config = dict(
    num_hidden_layers=15,
    num_key_value_heads=1,
    norm_place='pre',
    tie_word_embeddings=True,
    parallel_block=False,
    init='uniform',
    init_std_qkv=0.022,
    init_std_o=0.00401,
    optimizer='soap_variant',
    learning_rate=0.00237,
    beta1=0.95,
    weight_decay=0.0,
    schedule='cos',
    max_steps=6865,
    dataset='wikipedia_en',
)
Each number is 128 + 24 x the weight over its row's rms, rounded and kept within 0 to 255. Layers, rows and columns count from 0. Numbers have three digits each. The size before them is the row's rms in percent of the matrix's.

# layer 12 MLP up, 1024x384, rms 0.123, rows 706-742, columns 0-127
104:095081124123084149112127181158129147138143143126127135102090122170133118143107098068173117158149065139106136133147155140103122157097109115139139107097118152150142150105069110122085158137143157152139111149167151148131141112131095136115096129158116136109132137099152132093140113174091114082140101200101128133117144129110129143128125092112154130165139090132127176107110094164103165120169
106:107156142119163124094102149139194126160104117154105150149093086142147136157142173155153122160131117096146123108131138100125110103148126119129136117146119112106149130155129147120160189142170133170149121115094115099096159137155097082188137148139169103137127109122157140104141077124144160105107099140129093141097130147139102188101148139119093128130084115116123080130155102123132102125097
099:128113141098118111131137099149123133122140130134103118100109163137154116162091126143145111115111128137123138131116120119144114146133112111146123113146129113186088116158095088144185108121134167144125145135146144152150090118158066121116121142103128098161136117132152151121111136118147126104154120120118168185133136111125074114114126137097163088115135176099132114149135103123105120142120
099:131154133094104131190118151130123132161144103130140154104134140156152158108160158083131181121088166128173102109129102179102116108107118134102132124153166142095091137158115137128117097082101140091095171093126150158112107176151126121097143089165140139146140135141123111151116121142172142120117143153162129124130118124105138134124119113121105135121119134130157095115166127133123125151083
097:115080125101188115139139168102134165117117122095119123143175139130121116163137123095106107166115090106147107158072062139146122140125132118085148131129132131138130151168119134156134140117129133156063141158138145121120128142110145109097125167101137144143118158159112136106126137106051115125093115127103105136118113079091146172144064128112166089131123147082123118175153088127108101119123
086:071127143119140138145110148164120135086122130106136138176084103127125094169122141080100104120141143097207130151131115143169110096120142139118143086140154104136105094092138112129152098176127130111129182131130125122075136121124173192177164153116141103134164164153096144142067117109125145133119126170109115104137187128096122128056108119141108149134123119100141138115161127097114140121134
099:171146114159124135114139167128167147134141150100105120132141121139161128134099146163166111114124106123147143103101109158186139131077095117103129132099073179103133104136072123128122095113135157148147107137109095146173113118158107136111108118105107094129129140136088137140145111135129124138130158089161112095082145130096197125108119132123139130173157112100103126118172121133131153141146
107:155145160144152139189132156117155141154173116114116116157096113111154086069151097097142153095114109126137074120135160127115152090125120127156126113150113128146109153126129107137169151099149121125105112149098142134121098144134116156086158141166121119130123147152135129100114101122127078107112102153161146098140155165138105139162165159138135124142117152195120160108158156176118169160129
095:135124096129094129132137085106103129139178165068121127125159142156175113119110135137108138113126153134114157135123153099162132122109161152112147093163110115143152123127144166146130136124128131145159133092094106149130139138136178141094129089179121153179136103084135122159163141158087177116095133114128140105125157088148130143113127153103118134120103151122099124125130117131117059124143
089:138127119132107136134161122117101103110129125142140164118118161136175145128111103121130151156127083156145125144141079109122181131143124143080146115116116164128154132147139115137100151147118147141165067126144125093114155095156115166125126129130138110144116147090130128108127071133138178132116103147130067119095148121088088138187150102129136106139109131160156117119114125159120179138102
102:140105104136118114108162113125109102128143116145137095154113128173116155099100141103124127135150150114094127089123114184133129140116149110094152178172126110138118154158083098139122119104178135103104089175180127097124147103132140140107134145136127055122095103145068123123108105133138098132135146139130107112133145113118151093122092102142187156155121152124119134102157135208154100088107
104:080120112132110122118132140145137142144117108073144147116138155145109133142117134121151098112193138142097117074112117076110150107109201130135106168120107151134123137116162109118107107130141088129137156097097116096111123113083108161137115082097154164133091135131126091110115120167155135153111135106138116139086103104178135114143160140099081115166112129109137125119117125119152114078118
092:126109094129175088149171136102142117086121130114091123106130155142124120132109113137110144130125131136155110143102169123082157130101145130145140164147149188125136157156140107139138126118151163141134150128139141101091152082153117107114114108126146186196099135126158130105108096141123117076097081139093101075109147113171173110120110095130097134141161113146149153089182040123148176067168
097:107164132108124126144124138149104142134119144127152089139145123132108126125140118161148107129179147086088130115106135094071110181120147145119145151105097131125116108128123150165106127117121057102128147171168108122148122155155145098084080089105095147108113110165129095105131073129127171125152118115164137130140126093152106166118131143129132194131114084096134106080109141113093077180154
102:123156119170122165095093146134140101126130122148217130136148144125107122140090162123141146169116105141099126135155117111112131141113121125092141161117143152129134127093125088114121131069110147105117126139102127092126138106062119105139102079148116150132123142137137109147127116107130109062154124144104106117101139107135132133117134166128147116113133134093119152101103162126147139105120
103:107140175108127148127105158143117132122127150105115139151103184112117159201125131137125122151103146125148142108135177141135109113149128164131140131155151153092105154112150152131113137130125086119120115151134127116142143131093126115144112120094135165146143103132151060159125125115172169115140119151134123148143140095151118131100144143105139139137151148134136109162133123154159122166157
101:137148140151111130109099186126126121126105145115117134140097097161150142119132098156104080144135141160147147131111118121135104129094104115097144150135147121138108135108108105142135127127119148170136121077134126141142094113112116142143165125157126082125153151107128150125126144118107107113110158113098107119062084137120104075141130123124155111155150115142108097084117108190118117115081
100:130174091155175139147142144179154110110158136158146118135146133100136043139157115113122126145097159122106153148156133136095137131138126147142109105141082057122120148125148091139111121165173120139109155124141145124132119135147104089122163115076137148101141154132163136132127108137165124148140117083145104145140144139130134152124105139127109117134112102134102136099116063143098134128084
096:127125104122134127116158120109123125093133198149120096149099148136131107194123175117073159085163157112110080154128106172126152139112143131102087085100146105112123129169094094102149123183098114142097154145132135129105124115151113153111154087151113141107097117160148132100158109118134133145176122149137098124114124110132121121113082156117155123117142155147168128106184115101134133137085
105:150101159159121153134144118179185121148119083128105131108143169111108153149122124106130099117130121129138090100109140108156133127116117114108127132085199178117090111141129115108179136099136142089108147117162170139143168125138140136128130147156151151144110127114087142107106118155138110177134122120145109135112150101147110124130153116102128132164126135127111102109108144160127136152182
103:164115122148121131127106155147120113119102143139117109102079150119151152102135101138098113158114127133131117107157124131154122101130126110119086085117152201113144127066132154121119179170158127160162125133119155085107107114110134155126117150158138129094129148149132108135135158121103128110143123134156111132116139114154115142117165119086135130143130109080139122144122119136139127114099
105:108122150119094096159144135146129078084143131142097127083135131145130160123153089067114135172147094148166105119155129107111134141110076149140172108072095111107154137117140134145139134142179130131126122131112118152106118093151107111124123105127145145144110114129116113105160147140101102114082100125123100109117127105124140109083154122114158078125095135063132197085129153160078142161156
103:104154133124086158138151124133105130117105127090108057144150140128114128074102102117122152137144111140133120114102085116152132129092095132106116108133094137145121124137147121138117134141131140106123146117084091161134129161159124100110122124113125134095115142144113157155086123111135091088139195131124086110142103143133144139107101163159114127162117145097103132114090120148113128095143
092:140130122120098155148134151123137100128121117136176133136131104168088159113154157134100121175157104186131134127108137128074147120107117148115147144132117065115150168140160104134136078140071116159096136152139102151121156135141122141124147122158132131159098095113115136086118088135129094090115156176100136098103081167106131124138105140133129108112115142122170105141137124113082123116118
085:126143152157155124143116136082102100122128121149133124184155139115118106103150155137133134125129084109140102140135117152140157103144100122110136169142122112136165113152115120104114148170116158116100155143128141069137125114160087156139125118147130175128113122126136118115135142091116156127135100077106116125174109173133100164140186122101098148117131180146152185128106076141120156101143
102:119167185119106142126125130101139110160120119149162091140166118138155110112152164134129140126140168103098113155121111123062118109151165128058129111136105141141120131156131124133120119080125107116149135168108159130140138092084154070134110124142178128148102105136108127144149123110158151092158126123142132138158086177157124121114135123084114182130104184110103145162107126113152144156125
099:115053164084103136131131110078162116102159119152115099078069127142180117123150142149133111139122191109082110152089153138116105108169145135100167137141126156148131098146112134140143093107140121109140134097154171099120174099127176128110151155120110173163143108109109129121103108168135105094124155156142112162100150127120187096119128104154145102122132140164130138142158152132093109140132
085:162169120088124118154158130119116106071101117149133092171100151133166150170103138117156127125057165095102148110110139086107155108113129142129135130085137127133145120139142131136083131112099134156064088149172114138116145122117134134094144084124157072147108090115158102110143112175142101100091169134132108086121109127131109133113129131138148120141113163111127157110141099097106107106079
102:179148117138127128163133162136175124109104108126113129132114124129144101118100126158069120104176126131144104096159159124139164123166119104116114057141093117113098121142126136141146109136156153155157133141124154163150117116114150112176063150112122097113107094130080146103141110105177108125132116184123128139107123159160124103129101131142104107151154146125123133103143142138115115148151
096:062086132110125155126113119139121075129138116149176147098133120145154155139125113138086080141120108158123137131130176121153117135104141111129116101110152143146127085127124127133149119142186155114102098130111138158114136152142107108124100125082146139129118158116123162124144172144128129119170100115087099201077122159146095150158175147123160121154141086097116138134120175092137101138170
098:135125078109109139136105126109125145173138132122110163156077106145139128149074119165111148132160152113125093150138137074142142159129140159121105146089129111129082130108144070130154089148187179109118099120133117122136081146126113130124125144106176099126132100092066135115136137107109166099114136105127131112122166125129178148127159144103102110159125132136159122106083159136109123099133
102:171134107106155149121119148083067107097148137092098118142143111140112152139157112088106122140129083133104155153114129142124179148113123106095139131166132120137118107161123082159145135161109096105093077130126126173091122188114132129099114106129138123107127167121108121136154137168112108147149142153106142104117134173148129168100072114127107140159136122094171150137127154121121156141129
101:163139141156118151191140102172129164127141129120114121087124136095120123131162114128143140116081105125129117108138146064127129144087146158159126143117130112152171117111117089129116134109184219138151128128154115120117112161126153108129127169196117166109136176144120136137094135182124127115160134155137150116123086143110126152138184104118091130170096160139112106118131148128139103125110
099:128151157129099111106118171135088105129167128140137132127133132078148126112171162112117093144203094132126117135099133170112158143122083137108137089148146130139107121127149104154121131090125138149153158138129131110155117170100115127115125134116111089135153126133151097104151105160133069169093109074105144141091140095119096089147097087139147106128134139169181161155060078109158137148137
088:077119123166120116141076098126132125147116104104115136133136171118166130125097074135098106160125156085128132126171122144150153147114129145131089139097130106120136135123148084148142123068131112121154163113135112160131076124133149109101140156123089123119150132139183104145128089114129153114114128159152103155133136172148114132105130123113138116128148126147132186132121168121097120128083
092:092121125129112135164125092108157158122128110161147132123098131105087122092104139116114147107167136143134123132127131109173103100070114129157123114122142139137140116109117171151116149153137152085129133112094137144173133154106179142087150165124134111168129149160138118138179146121149129112145140137120101115097151146091126118127153146154123080119153093117143153165123131122148138165132
101:148164141154140114106130131117149126127130133166137118111140120142124120113149150134146115125094134140084093070110151167149143117092132095123116083135136156142125118133124132203115127105095132103103142134092071162141150130101110168128126110136110165100133105158123143120134124096137104113109113110157117139139165157118109138158154153125065136153106146126131166155119148167145142132106
# layer 12 MLP down (transposed), 1024x384, rms 0.116, rows 706-741, columns 0-127
106:149141163129138093121159127149124140179101152084159102120104117125099096148067150122142145158137115136129107148175202142125173103122125125148147127139138117124115092113143090172143113142089097104103117126157145136101105150147106123128166117168171089154098142160101150149125170120137161091120158118132118098152152111123131124143139068104130110127129136151134170113124121114159145112116
105:142124117087117103105172133139140101089166136134114137130134079135118113136078088156104116139130143132117122103107113118132147123114106139145158121114156141149134124137129158137097102131124083122151096141146127143104120154121147140072146157082180122140150137118086157157136092116163128135120148143127115106164134141089145117132135150113134111164122141120148094135130141145137154116124
098:130133091120130121145175084122135160151108114129122107141094115131188145133123160136158135127120090158118118092150110122164118104142140106077136118147095124119114090135125103125147106109139134114179095093156145137159109155079132125120126160126110173174077089092140130171096173138176112145113172092160150136118126165111103152152135164121122139136117127107085123096102128161144158097106
101:133152138180121112101114149162132087117122157144114149094110121154103126112150127175123123168135122147122150113143116148136163138105107135141137136137107135128073139135140121124149147133097142138113156123110112133153137103112116162139146120096145153157133113104108077155078162112127098111113134143159138138164116142105119104141166095110136134155155131119079130116137116084136128090091
097:102143139141122124132114128145229133104128121116111156107149155144135161088126131092123159132130158105147137130167121143139165105155102154122105126144100126119149166143139110159112139113160098136124124123130124107168120123145094126153092106130119163154152160124148086111119118132134157131124154106143134147103115107125093122114111116113069161166105124148151150100106111133115126150140
092:112104134085071101124112153121148127087148125091079104162166122148153143125094116125134111111142101146079111146107072089123142132132112118106092127135142152133114145095129123123136100077140132148144096172126132112164091110119104101098104117187169133123067138155143113183138094151102141139122160155128136117144116124104169147144115133142155138116113100114082142103114117140133158161116
099:127148128112148122150155108104163158140119142093141158111156110123110143144099119078094109067086118138132157060134158165117106125142124115140105133124130165137164093164157153129084104118080144162087110110099158140142137120113090132115093114154152112142150111138093105113088158132135133086167145103115164143107139102171121135109138121148089187114149148110098095128122141162117133115111
104:106138114148165088141135142135098131150144176137182116137148114129146121148107113142118099123112140138107093124117122060141093050176135135129112117145127112165120135134109154148156134156153147061130152141109114115163112107120141091125145129109124098141153120116111133095116117141139106127151165117153169162093125174167116142079122142133169103106132117170133106159124135123144128161094
092:125128109150099160127131133120114137124125135105095121128130122092140178103182112112129142127144119134168101113143130122130119092138132091095124169095178136145098100149185102149158152161159125109151154141099157122081146133091161115122111170129094105153067094127137115136128146147109119137158120134171162141117119146145163147127125138137138137153130095184121145185143129164115123090157
091:125140129109115121131118121125151145123109112123122134152139142136081105135140158167150126108147113117149143145137142100114129132118118082130106131100128160069129094136107164149125157111167128116122144136161155179123114120150131095103141119113175133116147095124056179158140134155110098107169129113145117153136138119154143149153123093153146096132110134123133093133146142141152143113109
104:129088134110157189151154137122172119102132130146148139183158126091169127107112060124133113123125112140159115147122151155141132153116136166149086124155163158099076079158142124152137141134123130125107135114158082121131172121103086109089137144130130105120209140129162123136110140141141124092110134126102143129125123129132154132100096127131117109141117104133139123076139114165123116115110
104:078116123085147116114125127127145127129112145134186112140130115090135156076093125105160091134127127161118141106116145155115104161123127056124183139117145133147169091153168102132139155140139143142140132111129126121175145157140128124113089081079076124132174091161115165121116150130087135145130149150089176122138117160120138124166105114138109119117113101109115134122144068126145152124133
093:146127149129126153154148132132111109118074097157138103138156156078148116175107108095083133149119119102160141148126125125105155120134138118112112159109130111120142133157141110150153117161105136172113079154139157111131152103108123135143082126140089136113224109149162169155127136133162127162120151146163150164141153113192146134158102192148091097143146122103115147125107152137111137110144
099:127139144126111139125120147114084144147077139076157145101153141086125119126096086122115120112104127147136202151119097127117162110134133176128130093138144090149122139148129173141131114145096149105106111106169121132135112112085136103153139105088156126098129127124118114135138126135136145098160163101102147122153135130102119120142161093115106116127133116105141108083147080148126114093147
102:097152151108139112127136118114171162111138135111128114111170142106140116145113130112098160161123117091146159133128117159079120147108109130136148174113086128113129166101157129136139106141146100170100114158142130110110145103149162082112184128130113147144107132138136140115140152206119135110130115153124130163108124144163140133135161087130149093131124176171131183107141133104140142081151
101:134157162100131111117158153159148142162110132114115113128110098112148105177160121174086118148075102102121108118157182112152126156091143123116122107106156166145096128134130154161142101090121166134139123125159116168126122113132121153096130072089143144129183098150101155115144135136106095117090153135139134091114100168127132127086120155146154129128126070124065112142127143133124142112140
101:144164124136106139128120090163165126083106150112129140159155141173131102125109118107117130118103107149089113116142118113060095137067132113132124145149116149133137124138123131155108128148070123124107160079129120123101115127121120109113148123091067187111151088099132114123091104119126160137121109139168111132089144126113116129167105170113150141164097114153098077094094064148091145107136
098:139132123127173104131102188132104143158155129172065113180130163115112132094113087159086178149104129130182196120135113141162137109146140112124128117104124124184146098130129115121096163168137117088142182146113155153127131130113144108132106150167162132129234131105117124115109102126104133106176156101110120107112130156144119132127127149122085119126126161143163140105125125136154136157091
098:176151155142090086128106124154117133135116097129119084154148162129099115119118112120117123102109104139161164104116050125097164136148098178152109142131147162099122119189153113074115149103098103132152137116119139129188141132182137129148153139126137088121116123137155144141144102095082156153106102114112064189103135125089136132174128096096129109125102147119102123112127144152094179160155
106:116144106129084152109119159119131145146165136120124088117114145100129144167144156092142137120103190147163131168110130118131140119120116158123105129080131115132101167120173153081145112163114136172112087179093111145158084123124166097154149160100138142111095116138126105150129148114117130129134130153125132136136118147129126129118167139170086109104118152121148144132086132139158107106135
103:134141119162132136119089169126141175137135106124147165185098115148143115162107126193094128096123105164091174097148154115153161102100151113098129139118107092107113112161090094125130123103175092152156126105104174077150131179127130125150108124130124115161109157114138108135162141132123123147121118109113135120152170164125130107141099143134116073110130157120141097129163104179179128081150
097:127124106147100091091137068108101098109086184124146142156138124126109138132101087163090129110143113131119141151111128123150171137124097076106105151127139113096084112154108097159152138149149129151163138084129128093161143114137140146085171138110143154104105162118079117117147111123180172119113116146129106134105122115149135104106123132131147103103043145145128158156112129138130124115125
106:136103140118144145140150125052104120126153163132121085106131133152149107126161137104118136102109119139136174122110138142161164112140111115122107097111143102132147106135124152135118121147058113084095093126134109104117101156138130131099133096133131116088108163144133130146169136140175119140140141143142120136151148150115135123161164136158105102136127106145108114119132143090135169069152
091:167120101125092145131144120114174133120157139115147108104111160129096139103138118129137121114150148132091117092139119144091142135133130148133091096139113157136147120198150097139089138143128121163148124133113151153143103115147186174130136094144166093098082136089090117147148133150118152105133120101108140129115126148128138101150125139123116152144137137118146136143123151120125130118067
086:145125085126146090129105120099165148147141150121127098121116123140133131093117098166151109140102127065102132112109120144135143173194140152116134188116132134096146104134155105098154102101117113141129138155126144118122157151153147094104124133119133121051192154095116149114113169151148101121102146143137164119098135122084165122124123136187147108173104116110122133125146150089067110106108
104:115107090125125121116145132110112164123131161187128129117139142112140100155141147114100122123093142119091144147108100137140167073117130155084101153127129090128146089160127101134129123130118122158151151116142145117150110126116151080118159121110096106114148125166149087107114142141129120114109137167139107177100139119149161112124112153123138175102150155116113135114146135188094120161188
100:157123110141148111111137117130089151168082138154132124184147114138136162127111072084071110129147110193086107116125134079114119124141132144124129124111158122128142124121085115096108172137152137163095134115121120155129145145162147080138129123078131141124109137121090120126104138154131101141108149125121144138175154130126089065139143125151135121126113124177080127126151139140151126119142
091:136136118157170150162128132109135137123171069110109157141124097115142069141154099144109149157108121119082078134146155107119121138127112116132143155082125134106137149116109131091176098147102091125144144113135100138124122142158145092137137149139119131143124142111070119140156120115144123167170159129123094120133092136117135161136103131088115103090121149113126114124110156150112142126118
099:129179147128104136131144115107096173158081171131154103093157127099133117131128140122132131189188151163156124101166125123138121108133114160113192115141112118114110131161096149135139119140118107109149094081123133133123152131126093104113090108139145120136139099165106130118094142114131162125094121147150172155139094123116095126109120079091142131139137130083144120125124129097148157131104
098:162149166162157121127157150155127123134105130111095145117121133123087101130135114078140183106159141127168106133133152113209136118146133110128103142119133168131118132116145119126160149104126129108159133091132122169134149093106141124117151140139123156166045142147111136101122164139106146096131154133114148094167068115169078125120132119102164163143139125145108166102139137090111151103079
094:111146176188171137149120113120145139103101157144152186127123139133114113112153136096120125151129115112086120121101170102134161138108140142119102126154112129118133112119147132134093135164117134136105103136140123132122145140138120148186113128147111147125161133100151105093130173166159168152113142083143163095105155160099160144092168119137153117110152145133123117139119135114131109150137
101:119173139095124161146121134152119174168144122116134125084095108133082152125155135133185119078132154152142094104117132146110143109165159123153121110160130086120139115109138091112150108111153102121102153166122125121145158150170120133121130156169099148085156084154169125091137138164154131113159120146113157164130144100125142131145135154086144108140151111128111138127129136122118167142074
101:119149093097084127115118130139183125101149154120151130110142118134140138184139109134101127114090150096138117122144109121132141106154139104086140141128160093093090150124158160136163109157131093095117120125140141181153155105148125149148118108099172103113130097116166131096136132172176079132150119106149123127109152169123119130125145138134106164142153121084162135159143151104053120103117
100:118142102091124125131134167171167121135147128140151080143161127138090097099143130059167128161147191126165164103117093120120105113122187144086173114124126135126134103141110115094117123098149106110107121165132124129153128111130126175122059142127138090138192138186151140095128098138136111185110139165143136141162102176120115092130109101146107105129105142124118110120120099140123140161131
084:177127145137120092161128116105119120122123143113150132141171125137092144130160165140173128162110126135153117133118137144133115156116129127170158134177126145121078098126134144145104140143176153114141113152139142100109113119147102169094142123155154141119111094110080125086087142139122087116154156113106169171147157139084132105074140135104144152116123112136088117125113134152110132078126
092:127104112093127127126130139147127096137129156178119158160133156130087165103077122125100107169104127116144114134122124149144153090119090165154071165155174126121134118138136126145138151143085103113142100119106050126110160074132132122162113122109133148122143084143157111137165135132109120113121094118153147101094122123133112119140110140137141134121154131135101151087157103150141118129086
# layer 12 MLP gate, 1024x384, rms 0.114, rows 707-742, columns 0-127
107:119146175131109085106164138122129136167105137117109120105191130187099134115163148133101127148101092118142144099112157115116089137129158114118110111081149143112121139165169149108160129149144187120092100113141131148184150138147104113134099101108173117126136106141136119162142147153132087131112106093090158172124092145096151106159112108120101097119166102165130085119111131140144134139157
101:161139181134135123124129112159150111095124121134125178115062129120139100141150132151062128111089114129104100136126092148123121105173100145113123144110085103141110113133115088121177164095113143143139105148098153125101098134122131123129109114184136117157137107106151142121140124156118145146156136092124144156116122133146128090137112154104135115105124118105109148081168150153111182118173
102:151114117129123156094102124085146142128126127144134152084147115102156089144122158159147168098130088130121134095122135149143142086192097131184090152138127141122142139130145092119131150072131136159119131147134182156124165126150102088154097141129153111180154109125113098125109136125125183129150116125116135151150152114129134128121109109097100134132132100137119127131136165143134109143114
096:115133153173135158121147187129146134097162148144152164166130115110123093150217142141106120128116113145137133104119154142108118102147135115125107160142101112105103114134131133114105146113120111161134141162120134176118144119102103153150138126114156103107130132098167143097166140165086110120128105096111133102128128115126162167129153125169119137135134171166130108118138136131125149114147
087:133128112130119164101170106162103150138118101112169143112156087144154113136078148113141126157132146171159102130092128141059119162191120141167128113136086154151138129154155135082174131190114122148159139096149096133098158155116135133145121138137101132116121123153141157117179127179122151115105115103138118140163108134107150137149134139125139111128095144149118146116103111109137151101141
101:155133084123110117132142158125150139126149113118148110137129126156156094121156156154143105148118123124099094100119142123153125090125135143092147118115139165149127155126121152155175125149132149156124162144103148168139142106100116124157121110088114130120112145181139156124139143123146114073170128104160092112122155113159155117109121090139101155142173115155148114125119129156141161107111
104:150166154155089158138101132151116176101089148167113163138125129138120171072134112106157161110130154107100179145151163131133142138173147149117151170142193108153122110119100123113126111150126138109104097152170145150150122119093093125142149146137154137143109151134088125120151136113152152130172086139120118157114136148158128136120124149120093148116089118157130124112161132093136114092159
095:102102152115126148090158127157117139151158168171126119122109112144164146133117121121123142097154161137144134101125157141163139103129117104093135134124149122121123140085115159132102101139121114139179132134136113153139162119114108114089134144119165121133143108121100088198094150138145124120168112136140118093138081120162155105111092072073074120141132114141106102109142071144110140141145
096:114134132163175121125120127114144132128104091123143121144141113146125148136135142103145119174105162122105131120146121103136089153167157106124142140126141106106127114155113090170122149164139107141086152127108154163113140144095124138195126113118155127093152085081142082160164151073117138094115153122131148168168149147123121094121167143102129131120171133141104160122139143105143140112111
102:122149122084133124118124131144119161092077150141123138176116103099104127138124076147152102181109117124116116112105159139154131138156122139096125079139102111098095158132105141146083167130118151144120143110124146115136110097105119171137177168141112126081128111145118107147091130160106128120102118112100153106110149126154113110122160095130146133143117128144135122131095139108128106121113
102:092163142137145150137135112156133113140102128128139177118117153148109158150145119153098126119107159141107121108197127115116127153124156096144092135091121077121136118149119139108157142101160162121153141141161200160125129135151096154114190108111091108096107139112096084153154154096107098128129111119154123135041109125128136149111130137107151106139116092150151129162105154146094085097091
090:166117122135179126152094142180134104161093085126094121117159149142137118146145106155107180111163137103097103146125089107128177127128136144130157146143144139119154156173116097175116172171101124125140102139103126203101112110128139115125149117104095148154095123119114097159118136153109103110123099177176127119114115155146146133122109133146114087124123180125123153089141107138141182137151
096:136095178161144121137094141109092110111161114123153131110110164135100143146101107129100155144107080115128103152113131142133122090122130120117207143125137104169111137113112121141132150122130105108093139131082147091140087105096142129146099105103149175165106131146117118156080084111125108108136096104115140082142098125159097089154140104111122100126155129098105091120112131111100114140114
100:146121088113125116159135113124121147174110147109152117169107147097140125090144123109119098110143132124137077119124157121119110170134160173091129127139113164123159105140179139116114134109118187128142128105119169132124160149104160064151170128117116130108141125097136134156134165120157099127151125105164148148138116124099167133150096141107117083145130111150122118135127135131129154142154
104:098062135128174118111128125143085134140132115143094114143099085119137144161169086088155147128150130164116132102124116136148160087123140111119095159092093094121107088116152126115138173086108095180125141150114128134130099142106121118128158135123084130101101173116148108134096144126156098112117139137133138115131122165130105121113098150104102113116109134074125120082155119127160092155135
100:117121169097132111091132149073134144135156116139118145154107144157143178099105123195132116149180092137156146166123141109136161135157138088159098119133141148110108119135136110115142125115150169131158127102121154178103159157129146145115116134129122119148143131131107137149135145117095099129148136126128123137112110135091086130150163116171117142138121084121141131127090181095191155120146
097:128131129161123145156126110138120086089122080159156177127101101152119146144145107092148102111115095167085110122148152106126123083111148104083079139105120139128095138102119139114136122084147172077106134177114143125107143116086125147129132166155069122132101112149147120114118135168159093144143131136154130160085128115100100092089105155127152138120138119143162088097118122099163124144138
101:132139120121107131111121130143140104144164128171189101106121143142095163106145081129164105103173134159137190148127132099154141117151126126138106119168099138108156105140121135121127167116182130115110117134133136136137124105132128141139124140148136077146124130093104124087112140111114122169148133097100127142120150141166151150072120146134175135166130175099153133130116117162117181144101
107:152116149126165132103145155118122149105101139092165091078173141148119112125111086078132138122136122154138137145136165141133127144117097135086096155115091143088124109125099125164156157153114109125134113101094145171171116165103158101160094149106121141115129138120097097148100141153129120132095144155132126134128179078135119094107059119162130115114103116112132154116127135144123099136137
099:132097128137093087135126152127153119158164082115122106069101117125132138147137107129103170131134119146094138142142113126128100116170131091126151129150074107116150108117139134140123145118117139108113124107105090136125079159143113115153120096091134104137112132144135133120096155045110142116124110124146144118138068090105141151112105134135154115099130088099114103146145127119122098149095
105:153122084141109142135140088090109127127141144128125155126160112142111052126154136112117110107126083104116143135143178133122113178157125164139156161082132149133151101162133120132145148167098174130111151137166168132119078172116094124132117126147127103127133131113166178120103151114124093111149078119137105116117129119103140160150156100093106086122156119138105148139114121123158121146148
101:130109145146120124103122129146168119160120085132128095151143104125077089111154119125117097090130112126131117163160120107177161117155104139088093150128126130132132156140096131118131178126111110096106113137150107113121101106117137145140151079146117110074114130126124091147107114100135117122068145090114102133133111101152160126063111109152076104110124157144106097076109124111141104109146
092:141101147131110109136176112117107133148134124163088072110122120114145121109122173147136126128114153154136103136136098165131108114144162130118111120104114095146133096120138098086085124139116149196117132096134129107136093095162082148136121111130127119085142114174177135125132137109134118113136117117080130114060143101130124180122122137107114141119134133095159087140141184165096153145117
086:191110098147142113130175133135136146106106147107084096113132067144120145133105124156107120117143144107142172139137128126119155164126161115143144157106127099146103126127103085136135140149140088139133140146161142103084116134112176142119141123142123112103131128108126135117162115156145099145124164138139160172117160129138153118097136091147115123117155128140094114148106139168175110110137
104:162133148152130087127130177135109146197122126092089103111119147153115092134150098118120140163169141133131135119113143137123133144128164140094117124121127128151107093127166163120115124110100113130135126138108132127158120107140169094103149121091106140122102100097136162114103117149121136119167098150085098152126141127146148114129140144116126153110136111128087136132154117115120160141100
099:138108139124142112146131145102113140132114103144118149078126150142141149160139135123165129148131201166142136147136119122090113141117147143107124139113152151116096088127151147116136080141125139120132137138131165132138099167136151148126152192076118137141122069135115104125138131154127165136108119104147115178128134147118128150164131104150127112085116115138110155174159126104115138167104
084:134108151102107147107089125110132118145121112145150075108105160147108100107123084137115127145151158125144149106115193155138139138158113132144120114116133135097132146134113124159145127182147147126143137171138125078137110155090114128128110166076146096150118118139131126129150128149133099104141126143149071169110114089131121148096112109132111108126138153091126111114103091119130124147135
099:146102146129130136117121166117124096121161117128133110122155160107130124122137112180094113131133107135129105129065144103111104123165086117084142138119080135138117128170123105068142112109104142141148140103121170184204127128107111131118116092154166098118119152118124143092182115157104154134113140136114142106122086142150141137146101137134137169196157125115087127120126124142103130162100
100:170142116142078116124165128116172166129110157117114145092173107154092126136146073167144113104115134135127119114128132104152144144140129136153132130121111130137128106149135098127152117156092129097141148154087131160135180076096099151119122106127158103126129107113080131115159109129078077119180090123141111136094135129136141103104126103080135094173144078129109156118141148082152165141148
090:135155113138133172092121094106126115162110147159142105154123126119127151094155121128123186135122136092148069165072179080146126161115136132145171121119118100140125152130121158121175111101166103138129122146128144100122066104076119113127177157158173123131125093120086127155105142068153130136133143111144105146114126112134159109110179116112151123111124167122164135150114153138101103117174
099:136150133105132158140168172141105091100129158115136113122121149126119162133121126123137112089144133130087137080171134141097172162178165136123105141125094074124135135164101133150103135078120100099129126123133141124135131153129078102145136153155115158126121115114095083137103094140108117137103122124146171144119142139144162160143115110125161146130186149130136136112122106160154163167105
105:108106124129098138114128131090114138106093135114136125173143086114112121165134124138156117137132113135108131129149095171143133168124145149123145115133136088142114119167120132102135119135103122102132162115137115102145186140141093133130135135103160170114125104118163155130142178145151128115148105126124117168139127143096147125140147109139130147142141134075112136137165138132133137115089
100:157163130186204149127073124170106113113078094144134132129153143171094177112151168103119132095111127115104118153118111153110114125159094110185140120121104167126160150133077175150155137109089115143108181118110129145142125112112098131117168118125149153169161144094150148123064129114130135150141130131121130119181128159127109119122125125151083111141087108106126113139142159120155112136120
088:140154130130156139106109118140126107160104117141139107118120096124139103105122112146106125113143111110170072114116137117107159126096126110086140131129106134102163126134156162147146138153120156112100106075149138144116094142100138108122140156130126115130141121118086095108080170150130113142105108113115123097124145110163150125119091111097117087116144132129142141133125114111108098125176
096:121130127148166113092120154149090149163113119152117109141152095108153129148144155100131134107096150088103133109103151162104127116129165082073104158146138138146090133125151107080083140100129104172079119135124109150129109100116108125116127072118118125185160100119110131147096138108143131144148145116095122158143121094130118141105101123150158135135072155179141131134081151126098105104124
103:096107144111195139108103152107059135109158113119124146122184141112133136073111092149118132157125130150125105120099088117120114171164142172093155118111168151130087137145088160150107097105097172129131130135101141102133143108098133117152158097139116142128145111098145079175108138106134108146151153154130146162120119113164053111118153093081081121121150122119134118108136157136156134091141